{"num_hidden_layers": 11, "hidden_size": 128, "num_attention_heads": 3, "num_key_value_heads": 1, "head_dim": 64, "intermediate_size": 384, "vocab_size": 2048, "hidden_act": "geglu", "norm": "rmsnorm", "norm_place": "peri", "norm_eps": 1e-06, "positions": "rope", "rope_theta": 10000.0, "rope_fraction": 0.5, "qk_norm": false, "attn_scale": 0.125, "bias": "none", "tie_word_embeddings": true, "parallel_block": false, "extras": ["capped logits"], "init": "uniform", "init_std_qkv": 0.0431, "init_std_o": 0.00751, "init_std_up": 0.0431, "init_std_down": 0.00531, "optimizer": "adam_variant", "learning_rate": 0.00184, "lr_mult_up": 0.744, "beta1": 0.95, "beta2": 0.98, "lr_head": 0.009, "warmup_steps": 278, "schedule": "cos", "final_lr_fraction": 0.03, "batch_tokens": 16384, "max_seq_len": 384, "doc_mask": true, "train_tokens": 186500000, "max_steps": 11384, "dataset": "wikipedia_en"}
Each number is 128 + 24 x the weight over its row's rms, rounded and kept within 0 to 255. Layers, rows and columns count from 0. The size above them is the row's rms in percent of the matrix's.

# layer 5 MLP up, 384x128, rms 0.0874, rows 344-378, columns 0-63
size [109 105  93  99 107  99 107 103  90  98 111 102 124 106 103  89  95 105 110  88  96 110 102  92  96 104  97 101 100 104  89  93  99  94  92]
[[138 114 146 160 110 105 128 148 129 115  98 119 119 131 139 110 124 137 133 152 179 142  97  84  96 101 135 114 114 148 106 114 126 100 100 125 140 145  92 169 119 149 136 122 120 154 166 167 120 161 139 113 157 107 112 144 131 141 113 117 140 136  74  95]
 [103 156 153 105 166 126 140 181 170 143 115 128 139  99 167 127 171 123  85 127 167 111 115 143 173 113 143 137 141 128 101 164 116 117 111 105 164 100 142 149  89 158 106 136 129 125 114 142 114 125  84 130 111 120 129 141 117 117 104 119 124 102 113 142]
 [101 144 149 144 117 126 102 143 104 158 171 161 129 122 122  98 114 128  85 110 119 167 178 168  99 150 175 121 168 125 160 169 166 117 140 149 146 129 164 106 171 123 116 164 121 118 156 140 126 110 164 103 173 110 139 116 133 145  93 131 110 176 113 141]
 [104 123 162 118 119 155 144 117 140 169  82  89 143 145 122 206 125 127 105 138 156 119 160 130 111 142 114 149 117 158 132 139 157 134 150 158 127 133 118 106 113 102 135  80 131 121 110 155 149 165 116 119  97 118  68 104 107  90 119 155 162  88 161 159]
 [156 109  98 133  74 157 126 131 118 114 143 103 201 111 130 139 110 155 116 124 136 115 107 143 148 114 119 114 127 109 120 101 157  85 155 151 133 135 174  78 128 118  74 136 114  85 133 138  75 109 120 115 130 121 127 140 148 146 144 127 160 142 120 154]
 [156 138 166 113 127 122 118 116 145 164  90 100 122 131 130  93 104 132 142 172 102 135 162 152 107 185 137 112 133 150 153 106 146 108  81 137 121 107 130 156 132 141 120 149 150 139 126 152 136 109 151 105 177 110 118  85 142 119 180 145 139 113 127 153]
 [142 148 111  94 127  91 130 138 115 114 144 119  97 116 132  96 118  95 152 170 128 122 115 136 119 140 156 124 143 113 156 117 119 112 127 145 135 146 137 114 165 117 161 106 193 162 163 144 129  98 143 107 100 103 144 109 154 142 112  93 102 139 157 154]
 [127 141 121 156 118 142 132 156 132 102  99  98 163 127  86  80 123 152  98 125  91  94 149 117 121 128 151 133 113  94  69  50 153 156 120 142 129 130 115 129 130 164 128 122 146 102 142 127 113 159 153  96 141 131 130 109 122 139  82 108 138 138  99 118]
 [145 127  97  90 118 109 121 171 182 133 115 110 130 148 170 122 122 109  99 133 122  64  74 125 111 132 136 123  99 135  76 130 189 154  88 128 164 132 129  92 151 124 146 165 147 152  92 138 138 148 117 132 148 123 122 161 106 107  97 134 138 157 155 135]
 [160 122 130 117 170 106 127 117 128 116 111 129 161 117 162 142 156 129 198 139 176  82 163 135 129 197 102  97 145 112 165 119 153 128 143 131 124 116 127 115 110 104 113 148 150 105 133 156 118 134  95 149 111 105 117 129 124 114 134 114 120 109 130 163]
 [114 110 120 145 147  90 124 127 120 134 171 144 112  80 174  82 167 147 157 102 124 131  80 177  57 164 152 131 130 117 134 121 156 145 130 122 128  98 135 111 129 119 115 122 140 116 175 110  98 121  71 145 127 169 144 146 121 112 128 115 134 156 183 136]
 [162 141 140 135  97 102 106 159 136 153 108 149 127 172 152 140 141 113 164 104 159 152 111 130 126 146 126 170  88 132 148 150 111 105 149 149 163 136  78 114 107 123 128 173 111 120 138 100  97 149 102 142 112 116 147 118 143 140 140  94 112 131 144 195]
 [114  80 131 139 120 129  83  93 136 138 122 130 149 146 169 117 127 137  93 128  94 126 125 174  99 136 139 116 116 121 163 132 197 130 115 146 153 157 163 115 146 123 116 108 145  85 135 125 155 127 166 144 153 148 144 141 160  99  82 146 150 183  80 107]
 [162 114 109 102 147 174 157 130 131 130 146 149 143 138 151 121 148 159 140 151  90 144 129  96  83 153 118  75 136 115 120 124 111 155 159 107 161 129 109 174 138 120 112 131 119 168 173 101 128 106 132 104 158 116 132 120 136 119 140 125 150 108 113 135]
 [ 68 128 105 129 179 135 170 119 150 170 119 144 169 162 162 136 123 142 153 161 143 121 127 112 153 121 112 118 148 136 137 130 117 121 148 156 151 165 131 183 149 126  77 101 129 118 115 130 147 147 126 123 145 115 120 140  98 122 107  96 114 145 154 140]
 [168 132 157 116 118 182 110 130 130 111  92 150 152 111 118 105 107  82 133 119 122 122 100 134 127 116 104 121 148  96 121 134 157 140 153 132 113 158 159 128 114 137 147 160 133 131  91 169 136 120 104  94 118 141 140 129 123 159 117 114 158  90 110 127]
 [158 147 118  89 146 154 123 112 137 155 128 122 145 142 155 157 157 116 115 133 124 143 133 122  87 111 136 146 144 122 144 137 137 120 127 126 170 138  97 125 116  98 176 102 128  89 162  89  96 117 138 187 147 154 160 122 116  96 148 151 152 122 115 161]
 [143 128 139 116 110 133 146 112 152 191  98 134 153 141 146 121 126 146 136  78 157 125 128 103  94  80 142 173 143 111 108 119 154  75 110 122 145 127 118 179 142 178 118 138 134 134 121 112 111 165 135  94 154  96 117 149 109 123 101 110 116 132 149 158]
 [146 116 144 142  94 123 161 152 154 147 106 123 126 124 117 190 113 164 171 131 115 121  84 155 157 142 135 138 163 120 129  97  86 125 115 100 140 128  84 113 163 149 171 162 151 126 101 164 112  70 164 103  93 152 121 124 145 117 147 117 103 131 154 161]
 [133 130 108 117 126 121 126 117 139 165  93 116 130 139  87 125 121 114 101 132 142 165  64 107 119 170 131 135 150 145 122 164 102  88 184 127 167 106 134 133 125 101 162 133 165 135 132 174 102 100 119 137 133 128 162 109 121 158 154 110 165 144 141  96]
 [107  85 126 123 126 154 106 143 133 125 103 138  92  68 129 131 135 157  61  88  84 157 128 106 149 128 154  94 133 145 146 112 110 120 119 151 126  79 145 133 128 107  92 121 100 117 144 113 157 109 135 134 112 155 134  98 132 150  61  92 156 118 122 134]
 [105 143 144 114 103 113  90 138 139 146 128 120 121 131 118 122 158 144 177 156 101 167 140  99 158 165 134 145 146 108 119  87 124 127 172 146 124 126 152 129 171 129 150 123 118 112 158 132 114 119 102 132 120 150  74 143  94 158 110 124 137 105 119  89]
 [133 118 150 137 151 102  89 137  77 133 119 122 137  98 171 143 126 120 118 137 119 152 176 104 100 132 127 115 117  93  93 146 103 126 138 130 133 174 119 132  79 105 106 156  93 115  96 141 141 133 150 135 109 155  89 137  93 135 130 136 135 141 106 115]
 [145 120 124 151 117 158 132 150  98  95 174 123 171 129 161 111 116  84 166 103 105 120  97 117  84 113 147 182 147 128 103  77 136 147 161 137 106 118 103 101 124 155 118 126 147 143 180 167 150  97 116 130 107 129 130 142  83 132 107 162 126 149 121  82]
 [137 144 102 117 129 183 170 115 151 129 128 127 128 108 125 132 104 125 124 129 147 158 100 117 138 134 133 111 123 155 121 143 100 161 120 116 112 137 101 131 150 133  87 103 134 145 144 123 129 102 121 107 152  94 183 109 149 119 154 147 166 150 143 138]
 [181 123  59  73 146 138 167 110  88 144 156 149 132 155 140 151  93 117 136 157 106 138 129 115 122 166 169 122 161 152 100 119 139 125 122 120 151  90 150 190 151 128 140 129 151 112 107 139 140 135 170 149 149 118 129 117 165 124  99 127 126 137 119 115]
 [ 95 131 129 146  98 140 111 123 158 106  90 123 122 126 121 169 112 109 112 110 104 135 157  82 131 142 136 142  91  70 100 149 110  80 120 141  92 155 120 158 131 103 201 114 105 138 135 118 107 101 143 128 150 152 122 114 155 108  85 114 179 146 111  83]
 [ 76 115 133 137 148 143 112 117 119 115 127 157 120 100 128 128 108 122 100 140 182 118 115 143 161  94 143 167 141 102 115 131 148 169 154 110 128 155 113 134 111 141  95  98 157  72 130 163  65  94 122 156 117 125 127  73 158  97  96 107  99 133 133 140]
 [124 183 152 100 121 145  85 138 139 154 111 108 118 114 108 132 117 124 112 148 165 109 143  96 161 155 113 147 124 110 130 124 120 169 160 145 118 160 134 121 134 128 124 150 116  92 157 119 124 108 140 121 130 111 131 118 149 121 108 118 155 107 134 150]
 [140 180 150 145 141 133 150 153 147 122 121 133 142 158 104  93 119 101 131 147 117 123 134 128  72 128 105 131 125 116 153 106 125 127 149 134 118 103 139 132 117 107 144 129 143 134  82 127 107 168 177 116 125 114 146 135 147 141 117 169 100 139  59 140]
 [142 122  84 114 160 114 114 155 129 139 147 139 123  89 144 113 175 108 185 115 126 179 138 144 157 123 113 135 162 126 137 123 151 139 143 161 145  90 102 138 153 125 113 127 107 164 123 101 123 164 117 128 131 112 128 145 151  73 150 107 168 134 120 139]
 [142 125 162  99 123  92 164 136 152 139 118 115 112 137  66 153 132 158 111 154 118 144 116 123 159 152 142 127 162 165 139 134  95 103  88  99 139 112 164 137 145 165 129 151 159 131 147 146 135  98 143 140 149 142 132  89 115 146 123 167 105 123 124 105]
 [159 156 177 123 153 169 162 180 105  75 177  91 112 120 135 130 118 131 139 147 112 110 128 145 111 130 111 159 133 135 150 127 128 161 133 142 104 110 126 131 162 114 121  98 149 125 109 150 148 191 167 116 152 106  77 120 125 148 168 151 122 118 181 156]
 [137 119 119 128 121  89  85 150 134 100 148 126 185  75 118 146 135 136  87 134 132  99 138  76  91 135 178 143 115 119 144 118 121 187 134 112 121  90 126 134 133 164 134 120 123 139 115 138 118 153 135 115 142 102 111  81 159 123 128 132 133 116 133 163]
 [134  97  77 135 118 151 155 165 125  95  68 101 129 147  89 102 131 107 104 163  97 141 107 170  80 129 131 102 107 119 111  69 160 147 177 158 137 119 156  99 143  82 119 142 125 138 134 131 138 101 106 121  95 103 132 118 143 143 126 153 161  78 149 150]]
# layer 5 MLP down (transposed), 384x128, rms 0.105, rows 344-378, columns 0-63
size [105 105  94 104 104 102 108 100  91  97 113 107 118 107 101  89  97 107 103  87  97 101 100  90  98 102  98 103 102 110  92  98 104  98  98]
[[117 114 109 114 144 112 116 149  86 101 140 108 129 168 113 156 131 137 117 114 107 156 198 154 169 119 113 141  83 110 125  82 144 125 146 120 105 152 141  73 147 124 105  78 119 113 136 103 139 143 147  87 116 110 131 154 128 120  81 102 146 177 133 108]
 [129  71 109 136 145 100 104 108  82 115 145 134  87 145 159 175 114 110 114 163 122 108 140 118 130 112 144 119 131  58 122 127 100 150 113 130 137 111 133 121 139 199 115 154 121 154 166 155 166 127  96 128 143 156 154 158 168 131 112  91 139 114  96 129]
 [ 97  96 105 158 121 142 130  89 114 152  97 135 119 115 124 130 135 134 152 124 164  96 147 147 127 149 117 129 104 156 102 108 137 114 132 176 130  96 119 128 108 106 144 133 181 131 116 102 105 159 149 134 115 140 112  63 170 124 149 119 107  72 161 100]
 [133 129  81 115 120 143  98 154  79 119 125 134 112  94 176 127 131  91 107 152 139 123 112  99 122 115 165 105  67 109 160 100  62 145 124  83 126 112  89 121  97 167 106  83 172 124 128 100 141 106 131  94 128 112 117 109 108 156 125 159 143 118 120 166]
 [130  94 105 121 107 167 136 119 150  93 134  43 134 164 122 116 120 162 108 122 128 133 172 146 184 149 117 137 105 100 149 122 154 135 141 121 156 104 135 117 109 112  94 124 123 121 157 101 118 136 136 122 139 134 113 165 114 105 117 128 104 180 144 152]
 [103  93 164 122 103 122 117 141 151 122  99 137 123 163 137 172 123 104 134 161 111 108 114 136 154 130 101 154  74 172  83 114 137 149 171 110 172 104 126  80 116 121 155  94 126 149 131 181 131  82 126 103 131 127 107 133 133 110  95 111  74 116 143 125]
 [122 114 152 146 123  92 101 109 140 129  91 143 125  85 139  92 106 127 135 149 119 166  79 144  85 118  99 106 114 186 130 157 125 143 156 131 102 101 137 157 123 165  86 168 143  70 151 140 149 152 126 123 126 131 102 109 140  96  97 119  85 140 100 143]
 [137 199 136 110 101 131  94 121 141 124 167 123 142 117 103 141 102  99 130 107 154 122 111 118  94 143 116 138 157 104 111 114 106 107 160 122 120  97 155 140 133 143 122 120 169 128 140 153 144 124 146  93 147 116 110 127 141 108 146 104  82 127 117  81]
 [105 105 148 124 150 160  96 151 112 130 165 142 121 119  81 139 176 148 128 157 129 154 114 145 133  91 133 121 140 160 169 191 123 145 158 134 118 134 109 139 104 143 123 126 113 123 144 127 111 121  80 155 141  92 109 138 161 131 128 158 127 106 112 153]
 [125 131 144 139 112 121 166 117 141 116 154 133 120 132 100 103 135 141 155 139  96 136 152 107 154 125 132 137 154 129 171 131 132  68 134 142  84 144 158  95 122 122 147  88 114 126 148 129  95 106 181 118 100 179 146 170  98 149 113 175 129 133 133 116]
 [138 142  99 143  84 114 134 156 115 117  67 106  91 127 117 120 130 125 127 131 120 110  92 162 136 117 124 124 102 136 113  96 119 153 109 137  71 122 141 180 117 158 139 171 106 151 129 145 143 148 162 103 167 144 122 150 158 115 116  67 154 129 141  95]
 [122 146 173 111 115 115 109 127 108 137  92 108 166 143 170 140 123 144 125 116 104 153 103 133 102 128 118 121 146 169 108 130 114 120 113 128 104 100  85 104 146 134 187 170  90 146 179 123 175 124 154 176 145 145 111 161 136  89 151  86 165 120 142 102]
 [101 145 116 113 150 105 111  83  59 167 105 159 147 142 156 100 137 124 135 103 130 131 124 148 149 124 130 122 130  88 114 108 140  59 175 118 138 129 153 183 154  92 116 169 155 142 137 163 122 140 122 106 151 157 167 100 117 114 118 146 139 167 127 125]
 [113 133 177 159 120 159 157 102 122  74  90 156 139 150 137 139 197 101 110 143 147 159 119  93 135 101 132 109 121 137 116 111 119 111 167  96 153 118 130 104 158 127 129 159 134 152 113 117  95  92 116 100 171 162 135 111 136 132 101 149 103 131 132 114]
 [164 113 177 119 119 130 103 113 153  97  95 115 103 125 137 145  96 145 117 147 140 164 132 150 145 123 177  89 111 135 115 108 147 144 140 100 105  94 122 122 132  81  99 106 136  80 115 136  62 161  95 122 135 144 112  79 133  93 145 130 151 162 106  74]
 [ 94 131  81 131 134 126 107 140  92  90 157 100 163 102 139 126 145 132 125 143 150  92 123 132 157 149 153 147 134 105 136 146  87 111 128  88 135 108 115 119 143 138 130 128 113 134 119 169 118 173 176 169 136 111 135 177 104 110 141 125 108 187 170 114]
 [163 152  98 159 128 175 121 145 142 104 121 112 132 131 140 114 137 141 135 171 136 139 122 150  83 105 116  79 145 113 113 148 134 111 134 128 212 114 129  95 113 158  95 169 145 142 180 159  79 157 136 164 109 100 121 132 122 144 102 160 135 116 191 123]
 [128 104 166 153 139 114 111 146  78 138 150 163 160 129 152 136 150 115  94 140 119 161 113 126 177 183  97 109 160 150 141 127 127  86 134 110 125 160 100 134 119 148 136 126  93 139 148 167 151 110  94 162 157 176 146 144 134 111 130 145 118 136 117 169]
 [106 130 121 141 102 125 135 128  99 164  97 128 162 185 125 117 140 135 111 158 133 123 139 124 124 129 140 109 141 123  71 179 125 105 115 126 119  92 130 139 126 107 120 135 104  97 123 153 109 179 175  47 108 135 155 150  50 128 116 128 116 139 156 148]
 [137 152 131 145 118 104 132 128 157 130 162 120 106 122 134 106 147 176 146 112  82  96 133 154 141 125 128 109 138 111 124 102 111 156  49 110 106 103 107 144 165 154 120 125 110 153 114 113 123 130 137  73 139 137 106 165 165  99 114 127 116  90 139 135]
 [144 129 128  97 121 129 118  95 101 138 109 126 132 163 147  86 137 125  95 195 157 135 110 114 121 131  88 143 123 165 126 151 154 128  88 108 124 146 117 145  86 131  84 137 130 112  93 142 140 158 117 113 119 150 131  62  95 140 109 121 136 132 182 107]
 [116 125 159 145 100 128 140 135 140 127 135 112 109 128 156 129 129 142 132 129 129 148 129 100 106 128 148 136  98 133  89 140 114 124 102 159 154 110 124 140 122 122 123 129 107 145 103 141 136 122 152 176  95 140 126  46 114 130 132 132 117 111 133 119]
 [ 93 129 110 142 132 132 149 104 156 137 155 141 165 115 123  83 151 116 130 101 133 173  84 163 124 108 146 155 102  89 138 127 129  86 113 167 148 195 134 121 140  86 111 145 122 119 162 132 147 103 140 101 117 136 190 121 121 113 102 158 180 139 140 148]
 [129 187 180 126 160 133 131 168 164 158 134 123  68 119 110 145 118 167 141 134 126 127 146 123 111 149 135 120 141 120 123 161  88  85 140 176 181 143 158 133 109 164 116  97 112 127 130 105 107 132 107 157  99 100  86  74 133 115 115 147 132 141 110 163]
 [141 135 137 112 166  88 125 134 119 121 142  87 115 169 115 105 121  94 101 130 128 143 137  89 138 106 158  84 125 141 110  65 118 109 144 122  94 100 180 152  87 124 127 123 116 116 125 131 118 145 173 123 133 112 155 146  88 149 122 130 121 114 145 123]
 [ 83 168 132  97 131 123 105 109 121 146 126 159  81 115 125 180 117 153 116 166 154 151  84 162 129 141 128 116 155  90 139 160 163 114 155  84 122 110 129  85 132 143 141 145 124 155 160 136 126 104 166 110  92 144 147 115 138 111  89 163 106 143 141 121]
 [ 55 149 141  91 112 129 144  96 136 136 191 168 108 111 124  97 119 111 135  97 134 147 130 130 140 114 120 108 161  81 175 154 172 117 157 161 157  85 103 120  71 150  44 163 120 132 141 128 139 139 125  91 123 138 133 146 104 116 137 116 103 116 112 121]
 [159 118 107 119 127 143 122 102 145 170 136  95 132 152 134 121  69 140 155 140  97 126  80 123 136 158 127 107  87  87 139 149 124 156 143 119 104 113 160  97  83 159 191 149 121 131 113 142 123 165  88 113 148 102 137 129 107 108 116 139 156 177 141 148]
 [132 147 140 126 142 112  83 159 134 145 117 175 140 154 126 125 154 172  99 136  83 148 112 145  99 103 130 105 151 130 139 138  96  91  98 139 164 147 127 165 127 122 121 153  72 154 162 114  87 122 162 125 128 111 141  96 131 160 148 145 100 111 135  76]
 [107 142 151  96 127 141 134 140 145 123  89 123 151  98  92 126  96  79  98 126 108 141 173  79  97 148 130 147 121 140 141  95  85 149 150 105  98 135 153 150  72 126  90 131 101 124 157 121 154 116 129  96 121 126 130  66 119 119  91 143 158 107 127 177]
 [ 95 105 153 163 119  91 173 134 105 107  91 109 125 183 141 149  87 100  84  87 137 107  97 123 135 124 125 102  93 149 122 106 107 143 117  87 115 141 176  96 133 105 152 143 139 143 130 133 171 109 103 152 110 137 180  84 103 188 118 147 127 111 158 110]
 [112 162  76 133  86 147 121  96 129 125 136 110 146 126  97 179 123 118 139 108 122 140 124 159 135 100  96 135  78 143  95 156  95 121 124 163 123 138 173 167 145 105 136 160 134 133 113 129 105 146 118 130  81 108 107 160 126 141 129 110 150 152 115 118]
 [110 134 112 153 130  97 147 167 103 156 124 141 158 123 137 103 127  90 117 105 111 146 128 151 108 132 144 165  98 120 114 121 120 140 112  83 133 129  95 129 103  98 126 142 110 184 122  85 108 149 120 149  76 109 142 148 101 139 112  73 100 154 123 131]
 [109 127 158 125 118 101 161 103  96 130 147 142 117 114 160 139 119 136 116 163 133 143 130 111 122 103 138 126 114 103 134 135 173 109 131  97 127 146  81 142 148 151 144 110 156 132 116 118 138 131 140  89  72 121 138 119 139 134 152 161 127 131 148 121]
 [125 137 120 146 147 132 119 143 102 148 158 132 161 129 108  94 132 220 130 121 128 109 127 156 134  99 178 168 121 101 136 147  92 111 106 124 119 106 112 125 157 119 115 106 143 129 129 111 127 195 118 127 133 137 140 111 100 132 148 139  70 189 148 130]]
# layer 5 MLP gate, 384x128, rms 0.0866, rows 345-379, columns 0-63
size [106  94  98 106  95 102 103  96  98 109  98 104  93 107  88  93  98  99  89 109 113 106  98 100 103  97 107  98 103 100 101 106 100  99  98]
[[147 133 124 143 136 137 125  97 127 136 115 160 115 140 164 130 137  92 119 132  91  95 134 128 140 124  75 101 146  88 107 132 143 140 130 126 120 132  98 142 100 138 153 149  98 141 123 176 173 128 113  98 128 145 157 143 143 112  98 141 114 166 121  93]
 [ 99 117  93  90 143 128 129 114 104 134 118  96 113 111 141 112 120  94 132  96 197  87 117 120 141 153 182 143 139 155 180 127 140 169 128 147 120 111 132 146 147  94 143 104 133 180  76 154 121 130 117 108 160  95 141 117 149 139 119 129 108 127 115 144]
 [ 98 139 141  92 129 125 145 144  85 130 132  99 146 134 120 125 140 145 119 128 134 159 161 119 132 150 130 129 110 178 139 104 108 181 129 119 123 162 133 161  98 145 125 149 129 122 115 120 172 129 176 113 135 100 107  88 137 119 131 198  92 120 120  62]
 [ 96 165 149 119 125 145 134 124 176 162 129  92 116 176 136 176 116 161 132 101 129 104 107 137 119 157 128 115 127  62 149 120 124  99 179 130 101 135 172 137 119 125 135  85 129  89 124 119 117 150 104 134 189 133 139 110 120 147 148 141  91 138 132 123]
 [100 138 140  94  67 161 140 115 129 127 129 125 116 146 121 130 160 133 123 129 182 137 137 124 166 155 113 153  82 154 102 107 107 157 180 136 136 128 121 110 108 149 126 141  93 171 138 145 110  96 117 131 160 141 108 132 127 143 115 133  80 132 128 138]
 [ 81  96 138 121  89 136 109 160 124 161 106 137  94 115  69 137 139 134 139 152 120 127 165 144 103 137 156 134 141 125 143 134 174 137 151 119 105 134  96 114 180  96 133 163 106 107 163 150 150 145 135 128 106 109 102 109 164 114 140 140 105 118 124 116]
 [121 101 149 154  64 113 101  89 127 147 107 144 132 119 142 149 128  99 138  87 125 185 151  85  95 141 130 127 126 112 133 111 122 103 126 135 132 119 107 126 125 165 132 101 101 169 144 107 114 104 143  89 169 176 136 148  95 107 132 136 106 140 140  81]
 [152 139 136 105 125 102 184 134 129 128 140  95 136 186 166 163  92 106 105 125 137 124 130 116 137 178 142 153 119 136  95  59 142 133 103 121 132 143 159 111 113  92 123 116 158 168 118  93  89 129 133 143  86 109 119 101 106 154 133 120 127 132 134  92]
 [ 99 158 128 130 149 144 178 115 124 150 147 167 141 127 109 154  78  96 133 123 174 134 154 152 116  96 115 159 136 131  76  75 157 108 149 147 156 138 138 124 128 124 111 117 178 125 152 117  70 167 158 132 165  93 154 117 144  84 112 122  94 170 141 158]
 [130 155 145  88 130 128 126 131 151 112 141 143  68 106 173 165 100  94 132 119  75  94 151 113 148 105 118 139 120 142 105 120 151 155 153  97 126 136 111 102 146 144 118 170 129  82 124 156 121 132 102 117 110 123 141 102 106 119 137 165 107 122 112 125]
 [100 181 114 150 154 157 131 128 155 127 168 121 134 132 155 119  97 118 104 125 163 118  95 140 150 154 135 150 110 140  86  90 158 140 148 143 106 128 161  98 139 140 110 111  97 144  90 127 117 146 142 126 116 118 105  95 153 116 107 169 112 137 170 149]
 [113 137 155 128 128 127 114 137 172 134 123 140 106 152 155 130 122  77 139  85 135 100 167 100 110 125 121 158 100 123  87  97 115 153 128 140 127 177 124 130 127 110 118 121 152  92 156 104 160 139 100 108 170 142 184 111 147  81  78 135  57 170 124 106]
 [143  92 149  81 143 139 149  83 129 121 146 117 124 148 121 136 159 104 139 136 108 113 145 165 106 116 118 176 126 157 122 109 122 123 151 130 122 120 141  86 143 119 134 149 137 106 130  93 134  92  82 141 131 149 101 111 115 168 134 138 102 173 135  88]
 [145 137 167 117  91 154  90 124 124  89 101 104  66 123 159 171 100 147  60 122 111 111 154 107 112 119 118 108  96 130 132  86 187 139 148 131 125 120 114 113 110 145 113 123 146 127 150 153 130  96 139 132 149 163 123  96 113 126 152 121 151 156 142 117]
 [185 143 135 136 118 136 185 150 100  87 135 155 137 127 171 119 108 130 112 141  48 121 172 133 115 117 104 128 136 138 116 103 135 142 128 147  83 156  80 130 109 140 111 158 127 101 119 148 147 142 165 135 152 127 151 185 127 156 138 134 129 152 133 102]
 [ 90  89 134 129 154 120 131  76 171 141 160 106 137 153 140 114 170 112 167 153 136 151  91 154 146 151 181 157 146 136 151 135 120 119 156 134 152  66 140 115 138 115 128 119 135  83 153 117 114 120 114 107 133 154  91  78 154 104 118 148 106 128 143 126]
 [117 135  87 150 158 147 117 132 147 130 142 134 128 124 126 149  72 101 112 104  94 126 169 112 135 100  96  94  83 144 127 120 144 112 101 124 111 113 147 136 128 134  76 137 159 140 114 140 159 197 136 106 153  88 200 108 108 133 120 152 156 158  98 109]
 [109 148 162 123 112 117 112 129 158 120 135 156  49  98 102 146 116 125 106 142 111 107 107 111 118 133 165 163 136 126 131 140 145 107 116 115  79 143 135 110 116 161 169 148 150 107 153 143 103  89  98 107 115 142 112  81 164 139 122 152 159 116  72 105]
 [153 152 132 152 133 132 143  81 118 123 131 105 110 146 111 121 149 144 116 110 118 144 124 101 136 119 115 173 181  91 117 149 115 119 149 145 138 107 141 116 123 101 141 113  71 136 140  91  98 120  91 156 136  93  91 166 116 118 111  80 117 116 152 155]
 [ 99 127 137 143 151 149 107 171 120 125 134 140 127 100 111 155 124 143 160 107  93 113 145 120 170 146 129 165  84 140 138 104 130 131 161 155 113 113 110 125 163 148 124 145 115 129 150 100 134 100 131  89  87 114  88 131  92  96 134 135  77 121 132 145]
 [115 152 151 133 118 140  91 142 144 126 160 148 136 138 133 131 175  92  98 108  99 119  95  89 142 148 118 117  77  70 107  97 146 114 193 138 112 105 185 135 135 132 104 128 122 143 118 134 134 140  87 149 102 161  91 143  83 127 117 139 163 134 125  89]
 [ 94 124 137 101 105 106 153 137 136 138 149 150 114 112 175 119 122 101 103 120 158 143 170 118  98 133 141 136 125 166 175 118 130 121 139 131 111 157  61 102 105 120 138 109 120 139 120 115 123 134 138 107 102 144 167 108 113 116  81 147 146 172 114 164]
 [133 122 140 134 157 107 157  95 112 151 128 100 121 131 128 139  80 111 125 106 105 106 114 127  98 186 133 158 116 107 112 116 122 112 177 123 163  98 176 144 147 110 117 142 143 168 135 177 139  96 117 112  95 139  97 172 121 152 124 122 143 132 171  68]
 [159  79 162 112 108 125 154 108 155 141 113 153 121  68 142 151 103 139 121 109 145 117 157 130 131 160 139 161 129 121 162 155 152 139 118 149 162 176 130 123 169 114 123  88  90 137 141 103 138 145 118 128  98 152 125 138 136  83 139 182 146 161 130 117]
 [104 143 138 144 136 138 138  95 131 148 134 153 104 110 103 153 149 104 114 141 130 119 154 110 100 136 117 119 122 149 145 100 116 127 127 151 104 123 178 112 119 130 144 135 109 167 160 149 126 126 136 119  87 165 123 128  83 135 119 187 112 153  91 139]
 [104 121  92  91 116 111 113 182 167  91 169 108 119 111 104  79 115 117 135 105 138 140 125 109 154 104 109 136  78 157 113 149 145 126 163 158 115 129 116 162 128 155 151 136 154 149  94 119 126 157 130  78 103 130 111 103 138 133 155  92 148 163 112 120]
 [128 108  96 133 131 122 161  78 134 143 139 154 120 102 132 130 128 118 156 117 145 175 133 126 117 134 106 152 124 163 156 108 123 160 153 101  91 171 114 167 109 122 131 151 123 170 115 129  95 116 141  97 131 131 130 142 135 123 155 123 150 161 126 144]
 [138 155 130 110 124 101  89 139 138 108 114 149 107 133 137 108 129 126 105 157  79 146 112 162  81 101 124 134 137 134 129  80 120 131 125 132  99  92 134 171  97 104  89 118  76 161 172 114  60 124 155 138 104 112 131 124 106 153 140 132 103 133 197  95]
 [100  87 144 142 147 139 145 109 126 134 117 156 120 122 112 148 106 121 159 142  67 156 168  93 132 142 139 138 120 127 141 102 149 126 152 134 107 195 136 144 138 100 106  97 117 142 151  95 138 126 106 112 160 188 126 115 158 140 149 147 129 124 156 141]
 [106 163 130 129 168 133 139 151 122  98 166 122  78 149 153 135 116 130 125 100 132 119  85 114 149  97 137 130 110 143  63 118 128 129 154 121  96 135 119 127 126 130 100 112 145 152 159 105 143 146 149 150 109 109 133 147 107 114 100 116 129 157 149  88]
 [136 153 116 112 147 121 133  87 149 108 124  98 111 158 155 101 158 108 138 116 133 127 120 156 116 149 143 156 116 149 135 108 102 108 107 142 119  87 127 115  74 108 134  46  92 157 154 115 145 100 140 109 101 155 135 108 151 138  94 143 132 148 129 142]
 [149 131 123 103 168 129 164  94 106 122 124 120 164 110 136 122 110 139 117 145 153  78 105 110 113 120 115 161 114 129 121 115 146 122 107  92  86 128 178 110 100 108 119  71 100 126 167 105 108 110 133 108 115 115 125 131  98 189 131  94  96 148 164 146]
 [124 193 154 128  97 125 126 119 137 154 163 147 159 118 153 110 135 104 133 127 158 107  99 138 112 124 142 156 145 122 160 131 177 143 187 144 145 120 155 165 129 151 102 103 139 170 118 129 182 124  96 121 179 127 124  95 133 142 106 116  99 127 123 144]
 [130 121  94 119 163 136 146 144 139  89 158  96 125 163 114 144 111 138 132 143 134 128 109 125 166 150 111 158 115 145 138  72 112 135 185 168  96  84 147 117  96 136 139 162 176 184 125 161 123 119 131 138 114  97 122 152  91 128  86 128 125 136 169 127]
 [154 110  88 135 117 114 136 133 124 129 121 172 125 108 107 173 118 144 140 121 132 142  95 137 137 152 103 184 107 125 144 116 162 137  88  96 152 148 144 120 131 134 143 156 124 179  95 114 150 121  95 134 154  85 143 127 151 105  75 120 163 103 129 138]]